Weights of a small transformer language model: 12.9M parameters.
Each number is 500 + 50 x the weight over its row's rms, rounded and kept within 0 to 999. Layers, rows and columns count from 0. Numbers have three digits each. The size before them is the row's rms in percent of the matrix's.

# layer 5 MLP gate, 448x192, rms 0.134, rows 141-285, columns 0-95
099:478469563451519463524481514567430477489458460482438459563559562440402448565529607547563469466510463515483595485486529518569482506480534511489474478386461432537498531509534481483542486498525562484552467463488481455407476423474512497538532527505401466570497467493465460580521532562540491503
101:521462467481478522556524442380571489414524578424435539479476526477511556476398577559438538481486517494496485438435482531612527568491461528548532500476503492443456438580500469426509501470517463484480556551475523497494473530500486413517434531560488458569578503534526622542497494529458485524
106:528559526548538555465453515468428475504441513530540449396402471639567491600473475513488472490383516505501503448531453409466443526520475498498517490501439588564555522574460479418549426476412458569429539492564519423443498473440406498502466577525415563487505439558470491541517465540480559450
107:512520426546517418518465473560517498525532499482522482480527510387524532485539600542512469446463502592489564492505556457512464511435472502422328541495451538503545458508513433465483562496470420467538552448536494438476443409411571520482400529416556558458575471498552574539512530475555509555
093:514586511526578586471495485422478452501540559477573401487483541515498489483466460458489523525607412512493474428445573630520559454567491440449609562478519453475505528582486481502437570518545584429495564459514446502364468506432544497443483472419454494493597497489511474509549503401540459505
097:407491547535445451503543487441463399500419518379421498522459543376499520520476540367466520488452492452524528468494544461516558441488452474477498533563406561516512496471487451465504508450539498553548448544524427531474474531450514427490481508487463533560533530455529475482580541525470552497
097:498502544498468563383430530468504493481437427504507446507491528539472561583451527390464472462491604491563534377458524513554492387461454479488468484552553539591432447462523541464581566384519473477551526468550477485467518441506443531639492549449484477504448590512562487471519456461531484562
107:561496509558451544459541492460476563513461487576539510525516657506476543485591471498411509532578521445522527560534482499522387515485543525494434484482439506495526480435470597516587428615476605494481487524513463488485517549437439447490369561480473528436569556518491466507489509454526545436
095:531538435530418496514435455488426470541475532456476443494504505448366433503525601468562482499546456538489554501484475527510470516491569495489506546325546476580473403532510461389478527391476545527655456470507477568486502498409458488455479471478532414439613497446554556536388485457529489515
100:537407515420452492560522555393504476534436601503504518502527463426472490453480455500536397526438519513566541482463569401509485494518494480523427509495524477452539443410440452543481449455431503484582460517605494542431414521546537583535482412508407534549488430553453487453490532446545474478
097:498435565542430496527555497508454527408530406578463499364505553524519544556552538429455519531468476572536508411525472388504538444516505463543486428410545579503448414493415522456478535449420451464500509446482478548460411549479562503530523492511505471559600530508512479519569545497492590436
103:362517431414575579486505505540512502492573561460550519519500426413491537453525519604502487442579487501441471551485512430496522464391470578423397478515484456496477450446512539511594502429460530488479424506489470500487509416533463534525538512570491528479446498461559587565533490484337498528
097:480529514482423479457528511573513530556439463496469512441466519453542567486439552514514562419550403462652527571457523511451539460490463560412486526435524583467510468578495463496539572521441456443480484516485490494395485506528536496598564491498570583498511560457484471536474439421545482420
105:503597489579510569487524527463447478568530516557447443455531659456479528443530569499478573620439484558500456420490403490507470520499533554502545452590493520532481425554426492484507521439547519517463465496487408456562490421506497480431484494417533500506505433540498405534499484577509441413
110:577514500569509501533445454453551531440538506534484465517514571527565514501488503516512498455594560574451386502486461472580471480487565472478510522527488529456598445458398514494504447487514534558497462408488546588537407535514451488496456444522504485449581535397483526536507510336552514484
091:559506477469411459509567426470496503541498470569529484450417489435445443419403482376509518552348492471475459505362499505467532548457482576454460507528446483477567531459575413451475559511561467451497510538465422524469487533585341485506478520569487467464467491546421460535488535525515610443
103:569439539508622495482465542503485559495518563534458488535468472468536464544492506505495466535607591496493592531522537467541508406487513378426554574503580501504511569486451516479508453484584521522582517473547503611572454515553512524518546497436478452516433529515561523454568505513506451505
093:621577491494535500519462544487600554538475491468520439550488521450403462498461515448439470485519541510539435421477552559451492467430505477467511456500475526532563642483541503524456438416517472453480448441566452539543525440562457539423488548473567422503414545578496525545431519371579491477
097:468540424442460535509474455536467427479461498516496556514507543510486530450547409477459583632454431459469576473535484546458476530510484534522472505449538488538458522501465414442413532426453554475423525568481488442494541548508540598462533592400553464432547470480439579478482569517515534505
113:517491461467398506432483515552569477587520514522541511535504385600466587504437426464573533486540507604498443482441475528507535529549509430468575530559508495522506523471512531417481563566542465510444538529425527528480535463475497563571417461513517555418472507503480519435529542368554521481
097:476473410526586490404491500480488467414510500449432512448456426509546422378522556499430483489572494489450462449492496427435421508529508536557504515447516547457503600563445525580478509531420547458480522582603560537491447476505452541373481474499650426498514455469484515367553482517516579499
102:502476475569565516554496508564475466520543536528608546354432527574483643499515468514563528465551579359574466484507488506475430544441446500477485476534537550543459414526483511442458534478358475482371496465558462511566464451470454543462497541368521426430632575514512531532464497560442488459
105:537546498491488438530455382436411476570462471511482506532525577490399455489460491488468541400608563592528459560441461429523524522454466499490556535406492423495515546526529542491554577458400626494462498505486543510485467439526431471463441472489499506546495511435485477583598482486530472609
091:495547516448488523475491540557510453553501501466556620491474562500559567591468502507524525486443524516476500614463473540456493463612498532459531410441514597358595530468569381570513458452552588537487519567497469473537488538353483530464528483475577473491521499513482532607489495428537473482
100:437469482533544538445557469431426459439407484470489492484543483466558491580466506515548421409568482493435373573666542404529576538498511639458440560525510537416562517541537475514501520425486531559536483517433528519447538520446546446501536500529445431531556418351528481444501420455543532469
102:470520413479526401533454534515414565484429522516426497535558496424464449453557432608582499426553409452511501538522406499440497543400503461490516493456465548454466472496560563562556470499466495421471516412446538395508456521421464464491437577512465458491572494479587552514475537568563562487
113:553454584503492535570534517524487389555500453516532537484428480517615509522412441430500523506458534578500485483448541498450511449492460481484473537584453458479518505419505481524530491519454470532540367451457569446506392502534519526458499546468508464441606425490622511541536538404514524469
103:461459484509465509478474413493477541519469469647550537414468582471465465496520495576432459450463495530635467478553517513489445568476521495474493461390478536510527498547520505553474563590570593509486413499502419443519518485497481499586523486544471483508524439428480501484433582431499551456
087:544517538482512511528501460414471424452503573586445381546495452593533429600553485443439539559414585504478461493472611456455449504506601500563498505484359489518495488500482416473495513465449506506491618476480485517485599522462519550491499366478492489481552514439401510497514612493502533474
110:532486470506438537458501461550522490475533475538520372525417498423498546529532561514546501522583485435601590486527512488435425517587580472487615432446519484375589514527383506512507510518490548502435531494568512502390437391564492515475478507536495365418447474481424518521475499480440454442
104:568528402508510474444436572502452577463500501506518515503613409533451563395480469527507523509443366405498515398454500591488514442551519422537438539462524476510503526469494471506567507454497486407603394532561504522576508437532506542499525419489533478498510501485525513490413489481535572502
096:492470514521509493547557501413569449436546584508492590390388449604500485587500451497511591563372500410522493462533540524516572437540553567530513500510453561445540446487514469548529480496575567538369490543457482564487505430491519475505415456587560547477534491527470518537516536498502486505
094:495467466465444511448456470500478453539408439576507535427509545499492479596480469537389527488468528500467609472503598537470493502507464547582435446470542481488493618485508480518495446462412416539568509580621435498448471409550467473439527473503444435448570533497557483447436533388517439512
100:532476438490433493581542530566570542475458461543426505530476480463574514526505561444593436470434450473493478518454458454570416573516558524500475455453531569499484478485419536501473562387386429487532581518488460544475530463570473475507553551463414506574494469484650523480481365423532382444
102:462504499476403379475482504465532424580504589447447473482521486475541495510459538563440477585421520455549518553455434568555512589547413453534419542521460531484532583522547501612470527461443535537478427434442557465466512520497487485532368493498555560476455468567492512484452439571519507535
113:545529532402550520542487591495472523443439463465577539484552478552489507434491435512623505545451485491526494444510510429440581531595512533501545420523538472505555501518428473467558507512485510478540500545534423500480526391532438489508501479480463553513557453540555509409538395544529498483
103:523537400487540481568506521560553570415397463451492401499523497470461502401553487619550478422503526543476521491443456520557486529545451459475420497513584502530541516512462519444575532580539532521583495537517539469545554380512540487483392511614429537570444529451533543487503549489662500473
105:523519493487525472447474514563532421576570407466565439561599561528485592501537467482385509385490489514454557582472543448493626536426373453524543475574448574433469531465449520475471476490496401479521503510482539468479446515436527499515466510531568465428541452415506557474595437605497532514
087:459456530455483379524471487598516587450511518504456447494529510482675473500448474478487420586480470443489468519437432449453501427487575549595438495503417567502482514522553477499407411563521484481534467551445605536581580488513546421460453448483441515520522497493497432512449517537445506455
102:482478465531508442458593532535424550535562552578444546417448511474567453453510493554539541470474476460505531571497421421474454575485468481544459463544596543470418524513505413468536391541512544485553534463493532477475441512520544500552493494440526481524544460455475486590503496477523546514
095:470449512525409472461551432538617473547397521561505482520439501450531486473484503487387426478403565521523417545462495549491450512473477515524486557459494474477510467571552423529464533424563512528456472569450512483635471402504455509552490529452389503513457478458527448473567591487543516429
095:518540497476497488453506534535423440508586551465499418450577457574500515498532549624505554545523513449539502515515563582558515622439552483438451488498515424568479487541471436312558509476455454480477394456482512515490448418557520537416533533443460557423508475518543516444498546571409552533
095:495517471550481575606511467510527501490422535513637534454545556457474490555465481577464470565537480499480380539519497569622536527414548457550476449482545448527476561496592525490475502466488479448600509538477486480493526491573541516457500465423479393456557499493477440479507472472457582530
102:449465598610525548599533530508557506485479530418525557562469464581569433466544562431457587515462463538465581504512515521517535555522451469471539601506629562511425520432445431569443568484534553513537542527547443442489461407546489489446400467397486534443483578551568427453532461501510491489
089:355549498492453605485480546495543429571438528501629478424395408502464522551516427441407520538485486517544371490451500575434588477517520448503504508539457470500454594434483423434479595500486486478572477500429493472415556563494512554497481578494518505498463553532451442545419503438473550493
083:434567565530533560524485490532542443575526486481408430513477514348512476529501513483463627492520532523585512537500544497568431429443545418456500537543476443513550454434528476487516544392394407513496538593396459511520534531525492515499500565508554484491478574505428525479544534474562541492
106:455469516494542490473506441506517498577451567506436498531512639480520584482502591524452501492537500556458535444538543481553523485433449469550450472414546555496501471476448545493496508541399506594516592473582411447468522496403572503438536537500537426393594487524597502624474508498539396465
096:502450558558572487483523507410541565504521512500460526523601572455497476417417551422500513558489514444526421515440544416530521548497512472529483495511455479546541421504494580498503380472529567461576606560493398550423502425530439517442479459461425494612480578452542484420492492568475417430
101:623438422629469552420516477507531367489496539507505500513478543459529494592528494551408538554553449496463472443475397423572466497408498458510531587488434511437468492515459495483537532560454518526405510431479452460488443448538547550504536427498515462488537508558569527588549566546517500533
096:542425495440472513570555509479553570504551434501425561524534552468451463459557472579544575534466434505472384557551532493490489488559486444459520549509486540431529498478530435469502504546531484523465484479452411456441553601452444471527501497551489524492520465437506558438476547444475433547
093:510454416526528482475441495491504441567495458469477479514521500482474615529384452526506596552425456482557596384384453598467519566478496547504472518508514472514439549510547539566601501479563452409467522526508437501397626496453466551528453462490486548465455544476539430440529501387441535464
108:438497540571548460506491571465517526509506526520503494519426491444409452418568475505458529603534505450479602516460531448494505482548417541501489471530505500550476543483563597391608525534502545484528528538507615437483512477561429559425468406540505497516441521491512448466459500530502466524
100:508460463520524501502464464574450408579475531561406541420545531516531460582459541497552434499437515483432420521438467445541474527450558558480435502486546450615481539497574461461489546438577492552398505524498529529524531578523485554550498520458451494499550528480521531454522552642549374506
104:498519546466458539446578440514393516483529431528506421462503414540538614424431492502525469405492501505504465457421416523513565492518549615487428488489563404449500483494432552466548482515509497584496505455385512572497584531527509556535493469485469471427438515506479510506575487482576513570
098:445470467467510466486609475494542552596430450521544516529496528446535451431487442542421483433507496572452454470510517562532471487524525466475539459445443432541477577507527504509538535420414485481447432594496529511533517480519537478586497490489435447435529512406506520439453447467571596543
096:459402465564498391503497545506532514655520520465552445484465578487481511643436475470619502504528389543430410425542532550476654535521522453438506536480461520512558458492502500521418454529454457527480475463508393495518526522469453463483510528499501437495444544573500468477465564581570480485
108:575384427515464496445499407459598547542449464558491464478530507453551544511584522495512490474435570484494495415473505476457532560418485608481460516512573530415435478377494460457481488493476464519535545438480580487527488443555434488527481476453426479541491522524558422531441455539509514557
090:645560469496624582415490532549503502463545535522546501483527501539506574436478515461491457557521463567569410492512475556459525457465472583406605544514484534523494446526549472546494459487479510550637565527468567585496475522502597552473498508557468509429465567449470471444552553522470539453
103:496421525525550524441384533519392515457517453428456432464521457552522410575468487471539427477507526469421574522498491471489420493449360497544625542531527464461521462519453470505511523502486464456512505408465498461483471505582530491389541463472485489518522468431539493496444530503548543516
099:530462570552467499396451516561473465497574477560525549479532493410436533458433465479493611526561465429455580450423444474553522462540552610529461531489531485571434492516435520446368629538428416491538522483584449663515477531459495531504492387524440475415490477503513492482504570506467472563
104:431493592507466486485396482539534472401499542463460453485410502484456497534561546568536479554542469483533566469458455509440511481497464501556517463499512566551511498513575558443432513453519452471456440453529544569526518475493517466528524338484536514484539533497464419518531521530567405620
089:495514469485490492537563435479413484456552477459451520427559513475571619468576570539511503472547562519515551567500431525447441400492415487403522515514555514457555456485513568475428420567466537454434544624483552602526471532481446439428515520456438517478544508540490518566513481479523401464
103:499516446629479513475520533472535394576551452582515475516572502533512603463476466492504510467578466480495422462544467423543519473513537464471469485512625487466504414392548463513442465517394529515460558463524474569462396455541512503559524542508364538511560541453423487488482531443499494468
111:465498452514423460445417498547472498558588504420439510488487429537483495452494498495411474368429467473555547504433506484539493514493493449619477540489451549564489472575563518534478556569536509544515539579455412458422569490506559415446420570592486509496595477464448411536521559510487596545
106:550553435460469443410556566468445494555496471477511601444387442478546452450596392557496503522555457562561492503550578432443480537524498542543479485565465450435534551548493487590572536487512473565499498461544545490478504468482422464596463489504468592550548451468527513470577473523427478464
094:461468471526436523454554458481479395531444516558616555499518601462510502443483494457466382501478449467583503564507494529548548561597575548630501428535507523488449491574506493531502375514515504514491396479469458441497474512491527495414479476475430416545447524559483438559556555519434533432
096:453499511485508529519555453548524469478428424455519382490461516447369512555455491574512519496514492482496501497489590518441511446462478563415487428397473344489449507490527568505450474456520525459581457570436484496519467468525521463465569543440396460533446526590533516498514531435530587402
101:446556470582545453492479495506569406512484511501501438442505490503465488547432525538506607443503580516444459478445489604514438422509521405521595508550506460536550496531446493524499577460575478546517587541534565450435556509608425479498447562490514441528463515582514529516476501564542527491
112:481419424483589511583486473509502515486605476427417589517460568520500596518564548486558632425468522522472485401467493543490439517487465508491521486559625528456500496529432515522538427528578551526496565525615421540513488565471503487517456585467459545487601483428484516475527571470516527487
102:399518443519548464500483455544560497553486490540560548459429544509558485491445545548474545579477516516500478474450447584439499498498417409515504345603457520528432489544466480407492465466549543555530479626440503452455481549473453535452491479442490468485432520561358506508498590493511538465
097:566478454507389504464539428559487474465497516472459508495436522500390516460459494409379559570426502615492533505523496568447490472495383452496531485478515490576484460477465489498389419387513446430454419554440433470538564513500500593502482564436465500518442421532547470476499512541507503475
087:518510477490503403456470510465389386482513468539521644507664467489415576566462556445496531518399470437527496469526555575489508449449565503451425442406475542505523584543514498515557472460453522491505444494565549470471410479541528573492474501510465501547453476442426493529490437525450488491
104:535462493418434602495519533516429564587517379558543548523487465548615514489524513577505521604443481571501561507557485507513447507480492533451500541503435477500527522403560370496574382528556514511510514579484519513564521494436501507538443475493432556528488509563504451464543479501417467460
105:594567473523438470459462443523484480381483429498599491569461482511475473514409518505521544532559412515553452591463422448476430531558603492466468485525416400438440538534439549493536566427472503621451456458594547486509467398560554519490507479486502443486526508494479464577546484372548515386
106:520523531485519518463468479576511531550485490554580479425444520479550454565491572485592568475509533478548581491421481496520469527556512544494370449551493446517492502482357503455460491426522480474614520484565430565468416450462389511522581516546514505402432462534586441487536557577562578589
105:374475576490476473433455438510596507469537422429438422466508543500478583585490601470492482565448518439489514438489518508503612470481550456589458485438551555523509527490499457514578513489522527509492501462505459454533475545503579523500455491584503543574477500414503548549490548449543512467
100:551573489533408570443614442429562493495505483438419555433516551385526517538542581495409502574521526537578501552576557504557519518383497462518424427493554525450458501423562572484532566473548547511479466439563535548556506513479464524528463521479507488589497419468531493553504554508475533535
106:472516450539409461532480454501457422559422539435595396470389578521544476553490521488388435550476431501548532566364487529480473569486480435546500490489491567551471504460429454427509569568503527477491521470556419525445521515482480549420421504476533527549516612555518462541514541406552515412
094:481468455557469445546537446384527484554500484515573447510436555410556519507591506466455501471443511491590503493490371514458559495468560431472395361488521459478468489540431470553441432524510554568408538504483507507518518442557398506490594546535515467480506507538467451533465549523518478484
099:503444547566474490537459524478533466419525520593520582523396491486508427440478493568459562495504576408498455456482490512490447528575483412456505469539447571574415452445513389343448589532441602518436528540424530388409581474451466528501561410507505422541522480553457515503485501446524556448
099:450587555572530503471530551502493528511445571436546437432448448474413408513497490564488473468560483439456565399478461480540569527485534487490450570500388551508382518486514513554527462524562523622518430502560496452551533557445455497434489518397405500433499478469578507508547537529493516523
090:449553508501471522479631510487584483432478531442531553458544554509487503525500571479437513412471486507436542514502396552546508440447559550482497517519545549508559395464515440515440481521625644508512529547361459443502535457491467478446565507626480457533538525470461431482515418557530556508
095:397494496464576481576527506465460569521458556450455571508500427421485501436539526448464597509485508388474469467536435466509453579511541505538437489499465530424512455530466437502480570428587378575521511466511555531639491520443486469483516484483459496600573457543504520557571459523483534393
101:480467571499578522491478428509541550541525529421455476514513429438521463433509538415482485499496553454505442471492414534527580463443520541569512496562487596553509480493499506444440434458606511516482438491393417451445529587567609475526512568546503467494563484492559542644419608506546465519
100:478502548532450563503486593494446527496444416547476612466444564541432629490489585464550517509478437458514470457490444410403534535481534451518488466508499520505540524453462554452516464455532391532544489483498517546523565611490481462504528539483474483377503495549559454519556504508506524590
091:577508581476481516557474371541430416424479552482479554477587474433520524409460423561449553530546389469507425530532580480533497479496510474537493550389523454484626466410579514434520471539539479436594442478437457509493545467436451467539490517523493456500493554584519564460513520541545481553
101:358547487550429451472534435528500518482441490491403524491472532452450593594502605534457508456466457490493428440429553537467600458488514446511506469404442527523535528546485561481514613476468592404502575533452502501456519523517455516558532450548463548579431499414575518509524389558496417460
093:404525478584504519536537496482497502576554485561519466488493491529487480532497521502478476511523467447488444484507513525445450561469532509434447502427487490502551537543431478493525465451536642423596452549469505483622497493475520517523623530518415538501568499481418378460605568490419514474
101:489542489555472481428463506445505526578441466546685535483531591446508403498444455434528592535512499466573463463428560520502549578539485406503497510514506527497519544403453426514522554632547601446515531461531500487465452529456467581440435451533536497566509482542539537565576571537527487483
104:467450588505567507510566478438580485502440475507403354468474513499471530504616499496439409504550485501540532423510533454468551466474487459478490537476521479521431522441521409466476489455431394551506567360486464416560476472575481477506582468518505485439535489501515547537471445473465489614
093:525497462544467540572479498404508519469443502588572513548459368515400543553463426544553483540454500486525494490412419568454536447522387570474482491486465445530568541445528528566419507449499513478548491582488493558354457495565501516452442522511513536508535551568456434469532458487556382543
103:429496567488451519474402533543487566495516434346528546492503467577532525533533448566490523531545522467573372467569519489503519479439466406518417427503471558449561480473476484516551423532456508489516489549486428649487557443442510391497509526586477546426495414505556461519586510564516494458
117:466452478501501525500486472503525532481474509513564459490464481403561443524530443533507456559445582614425493446484421529644448436448508460444520565527471502500531482432507446481424479484599529371537506521475469452532550561406519475609544497473526558452487505500545537544470510520537441584
105:513404470516475526609593453395408488514494565522486475458478466432523525498579455587449479356521483454457473458532481459519540521560496568506500512417507555451483499443552523488442558549602534480569430499488436453446436484477504476523544419535467530504553462575480612476611455455566509488
095:527594369470572603523513443419575548398519506555539502556471511457505552544597551493456473472533481494474462493516505593421529575587516474462495427398511441481470488481434464465535523595498506447576517475564535539499520496481441487459568564533511539464538527463526568491592570449595487449
100:546442591492367481654572463524607539462508432476544490482497525522504367476449513525502425513491488441468455501482508557516569500522509525489450601490512460531548506483495475529535570505534528483453504435473508531457485462529543445535602623488506412528480615490522465543522472390482503475
106:560488473571535472566575473495560500433487526572464536448494484443575506522479555562525476501507452495567532415504448534456579440557519502516516424474539507472508558582457524501553570474509594487454566496423444542383573477476551605459483538517553570517543487556439495470477555355498494486
108:493380593436428500439486419585535437446415458527539538570386456457469478502449442519574364527561441443484539530490610471468471393529481477468527486523443512594536493454517419484550568425472420490475486411488433481532480561478519525486527549566479490483447535425455500475499510399435495487
089:479498468492457588479544510556615474453493493554395529491449522572456505447554422493490516470421522466542514580594521437555447493598438435418535490433400500486492518535490546402518506518462529389495436590430485451479481451494538451502507579433445463461571508491553554568578471601487567613
103:467560485530471509451499506489484499484474570455563445387517433510520501470508499516513527470409553475406508440491426461452523560610465511503505477553555457517468613438395504523473495589482446513528513428530522508474549535511406440455543435515542566517405477530474471504556512525507523497
106:504545466561600576597463488496463494416506403496533515554499517599490585445492507466602450538488458486456517474383568485558483486508385502486571515484494502549514399587446522486441426521531489542481479565550427503512422500410452467495474523443508468547502368549545551485499537569423493487
105:521464542481557516503459471486454568420554321432540503469405441429591492520436537506439444560558478492502566506473444488534480455485473570597421361498549551502482516578488574471539430490441563494559468499473459502455421447391485454429495475430549520510487523592613512534522482444460594529
093:460421508578520423561491478572485477443433490499463463508496554556494555489499557497456420461463412504588507586376501499459547483528479499447524499544500551499392590528508566557537437470524491485441621430605463535494517453481534582510600441527561502525505429549459499419482549434492525435
100:554522525441451507488461559390459486497589483504579496438471525505568534539409536552474488476520570585510431478499539518549437549445495514617490462489500436485554379527459535490490485441433545505586544517544637497485463462473487455511411505542467446635493550507574487539422506509461520521
102:492481532533510555583468508525450543524458536408481392528395508402404503506506534480514477562456496563547558527473501471523440458483480487531446484551549441492549460477435475494514488403522460420537431513527513493555466499594495527505430427445636586503582489488521530513531568534400548488
101:546428500506514507498520471455643459589512525492485557545488582580406483513437479524506516457459504544534559508510443585448539541442492469493607485539525571484546459433505448448439586470563574475517580591524460514516526500525528537467404405473533452476503543554424408524560540519559473573
097:495480538412437532517462516418487584398508508514543507418622466521506539446482489455461537452495561492528564503488495463496427489491480525445492488594425477478586463465515506490477461419494591445482506526527569385455446479468501430449558547503528468442468483555529521546481531465471498564
089:494486494467463568488550442514433500436460533524438471482488576473493475435517450445396540492480454438487468475393533522560438501604450531527533449470576516577476495513556415465493497471483430468596431513562524470410498535432525561419497541446431538491425488484395515475493590520532493492
096:465485488439663478480484408485550476545517524629477388470562578530545410599490435512460521519535515545437486554502507503508504546526461517506535505578486494601473534553490512545502570483479535565528500472555574574464429574436565478535455487467545464455470442488450483531574557510538449588
103:558486440588487544533507578436468487514560510574448541503496457476456503462440473482529535489553490487512486483573515435550439562478469517443395507521546490518468408452496487460481554453542525439509470499585484503375441490476456527561434417571531466532624457535563566472516514536396428480
103:554417542505539523551558527414455528516419522411444541458490405483472543443553539539528482489524535404552536495598485447457556463463498458483497459561521567500457476543554545494587458393402473590515466425525529501536477566454535541600443525553473514527397406501540527448533445483575440434
106:602501423528517505552500432494488463513484493453582471468577533508512480533535517538469418365468454436411533607444573461509515511414486480491375468563537515517524573531497514561466455476559532515467448525540546482503439522447421552478476506464469553539527522557529551504457536622476468527
106:506551576515411568492509510540513524488509358503453489433365552467516545578558508443472531507572562519438550427508492501465571573523539543528467484416465510547493531496535451544546468542476578489595488569443460399518514445524500425399470462564482389498490585544512511531495441455432506438
107:491483559513460586540497529444484469474435531550442475565447389462549480493445479564472478474503521424513580469473507470409471522533515498488469460462538472511556487591453479496490486552435653552563460544525482579462439447418502501439533540562530494546560492419570533566568510486592448563
093:537503482554563447494521518529415523516512463422435440541467483480527549475482532474470461503440562493528537594568583533526496473484394520515511431519514570556475593507418583451542448514429487455469414507517487626513481585525508517402508420505494392489484473414477416477489435530528505409
105:547504467442506574474453487466535456519440464462582628463435524494439516463597531491457510440561506517463502502528538472526478406459420450517559419505468493452492456460451458517507474494510555499459506540491535546487489533450496497489528452491498490558617447376548434531493490554435448601
108:478419483590448523552442561545458579525499424494470444502486404417441510432588559482491537497501518469483435505437469495547503471368486409471543496418526548525592499491549508488598512472458510581461501509441448406522560528541609396451544555460534462429536558504422543499440409432491456496
091:578476514527420464554414534446458416491459582558484448464541547522487508388532529493401525558499474442529425550363521521540555553510552502471565527511477507553513493490542513523498509452555501515562478538501563458540471488609520539516420522525516459549508467601501509400484505450554562455
097:457426456459564480556459587404495471504567586560504570475429499517458559535504482489545533559460476491608490450441482508557353549510443512516555464571519506578495479503518488520589415429454470474436445562479565536394513469538449507535488484466495487444455472421388496454561506450536509463
091:445488491493493495528527451456428455412427475496503516625479456534550421537497506480520502554481405516541491504441539492461506473483440550458615511395491509496495495529589518537408522468455466550515485523532419502467454496370446495530581466451573531538594460480525507528562514307493435510
105:480455516579424465455497423538481594440517409481537593452541529539494460535500554473454491498547507520526478493460573570418506501366528467479425534502379494493472463491501503611538412467449524571459440420528480538561420454569482521476524492590411490499447520489563531514442534465404535475
097:527456524453586406493455511509510530445523506521436446455512495518572501532530610343503517502530519542538505428468460513496566592503495487502533517558557536514441575505563481500416488470436476556532531544558472613457490563576524395430579509538554541569516524515435513502525476485515467478
093:423474468496543427412545507493489454599478517458437503511485480539597508466453478348532414561489446508509577510469459579431427545571524411449584474529550544450540538467490498512447571480505489452557564493469529496516509461519457514424426517474518622572500435562461444558556500443481533510
099:432505509477444465526498474492470520506530552501485505547471485482443617444545472501529504502519492463482562435437479474490457527626464462548446422494468504457393507587643491431563547434539461422485492480520450477564457419526446592521526445472541555437525419550527521516470508568434521407
104:567470583543573467564587515580544490508572550491547459483576476541565428498514611506493551428537578475531568557488550489603455536406482421525411538408492466518564494463536473511475461526552464521541452399574592459501499452539543509495451528514489458469479519437577606528433516495488516534
100:542466435562514474515527546493431566480572457500595417528467490485495594527391478562531542521588540540484522435512563578463488428594452507524507500441515463519441457472410472539504560481512465485528557514427567481552482489574496432536472451546507455464481520589535519554517559478451497528
113:488412564457448538449587540609598479514507505535603398472491494473588494464475538515489483447420525518516493509602491549468374544546560531464524529488453546522427457514495433422401486503433493470429499517531506464501506408506481488525519444453549483527443471624440526422519484531436586526
099:449375519545576504482560457539522471496559488517447454523459481466448552521556500468551581517646547594565528510521567543496492432462481618460510517445427557581449491435507539361431486623416513568466528407485503520564441435540436427488563553522532523444516535455583512511497618613465496608
104:461477476516456523434497387459530484542522407473585590416468484368390539371572453414547543531485503479573498508453598527492500504543491531469500476450452374537495588426425478489560551438575471649490456564495513553557474475466496502445535500499421495432517538614516508509569522447498440484
107:452430436397451461454519555530520536516497496475474564518535459506456559451458475515402499459469547498507489525469522475563348569447479530565551566441534483456580493403474398467499348506576480512524432503596538570559458502415439509501463516477504560519577421496434508426574566506495538534
105:577444493413589549431436482433456456466562378563501526594522412513513477404435511502514568423489563478487515514422530444578534525525498549481530508520598430562538458395552449477574474488534451529522457555536486495548415492530551432530483478528558468552592538498517466571610501460501483518
110:475508378522448484514506601474471370508502491547456574460453400506511508444414537469499420400425557572582488508399475540513477476565550500495492515462446391481402514453402453470444468572570451414476455598530469503475452464543491554487448531469493538542581532545426556510503556534488472437
101:499514488512519494580574522508489574472518477523552505468572537433580422529529472396522555551502531483516518461510367399537448519440553487514421536588537536557538490507450421503506540495538487460480514540461359449500531620511469501526510502527512372423618534442555548488513570512477510511
088:479519498556585532483421521523480502510432537564497470459531506505525414540513529490538561637464509525568391455451451599433464526583454463541528553517488484480540589562473438542407467543511548470459507531436460486461548429566484454534471551499477483579500484541424444438538543352527526502
104:546449447527488511419510485441480540601568465587500503507441497570499367543499512515410572501513507597512502545546471444531446487600469514432493423479550574554615452437434598472466473510440540539530561487475469401568537464539467619477521437464486464485558507483572631557474462495559509558
102:462529569405468450583498520552550494462449480507538467403438522509467462546366544598488500512401508495524472612485514492519448480489423430512534421610601410466526439503560411503543528448464562558539448435555522494567490497587492424493539486449531536538414421573566570502414511470540516500
100:495478508496503597452568492499473494464502461498499542536428431528536561481508446480501426410542489541503542490561526447420509439427521590513502478534432458426488423508464454503512542541400517522464513471471536472418389506496492471624591467481502467469570519454530576509612441594492483550
108:577374474516423547566486559454461426443415448574501445583476430421545457463492487564531515442435461416485490545490531467547484465490542551531469503514559574573522446413535487579570526574451452427493421573514442558488470484497444534502467502564487610598489450498550583555490494411456516455
104:464431554533515489468494511473519491546608544574509477506553365573584436476440519460458535511514442513599491427516533559474421491459504542473374455501516430482496447574463465441496486494483460507498399552473563454488516485547485498520485564480513549453436549585433543554500480487568559493
106:644530523515378441500491446556611570435494464503555553479434563559504493510499532468444507541495448474552436585510519497557455487501439494513488414422463545587459494495454577561481538536416521409537479437457468462505464501470485402588440542497502472455552508486459433493502559560470428494
110:476437451464583405570514517576593480564559484544406527555488443583581564480514490456539421568532500540525460490478479506564487448446459500553470599529471510430574584556424541424485558493508529516481541485474547522408568434595531486497469514531547427445523508496513484411506521535546468492
094:458547446488486505505559477453463410529497406474503545552410463568515595526446540484485485491526465518557493373547499428489500545414516526537485564449535484544559418544511380469496363551500451552521577557549505534501469606377441524422520475418337543477409510537459503473489510518557462524
082:497552564388467417515626441564475566497375474533577459337488445535427460528559525585517509559470497490511551555500501532430496448451520466422546551395504486513482482493480515537408324576445446521447560544538508534596456535506504547461547538479404449467399469449536538515461536596510567461
097:435401500450476573469481453517493446498473402458461414463487468524436474594466467569525464477484563608436448511518583540566459453500555444499548569528530541475598561514556433512582401303517470474523475597446417502489513505457539489492505490479422440453515523447509508477395470406533502524
096:453436531521504524465521486508512484529456579462505458586564582528609550505471504465565503598469481556513490531432474433544394547448376382540487551509479395513516490482528531519424581488465425431532464457562545437549569506494473587536487476377497605480423519446527528491485353473492577419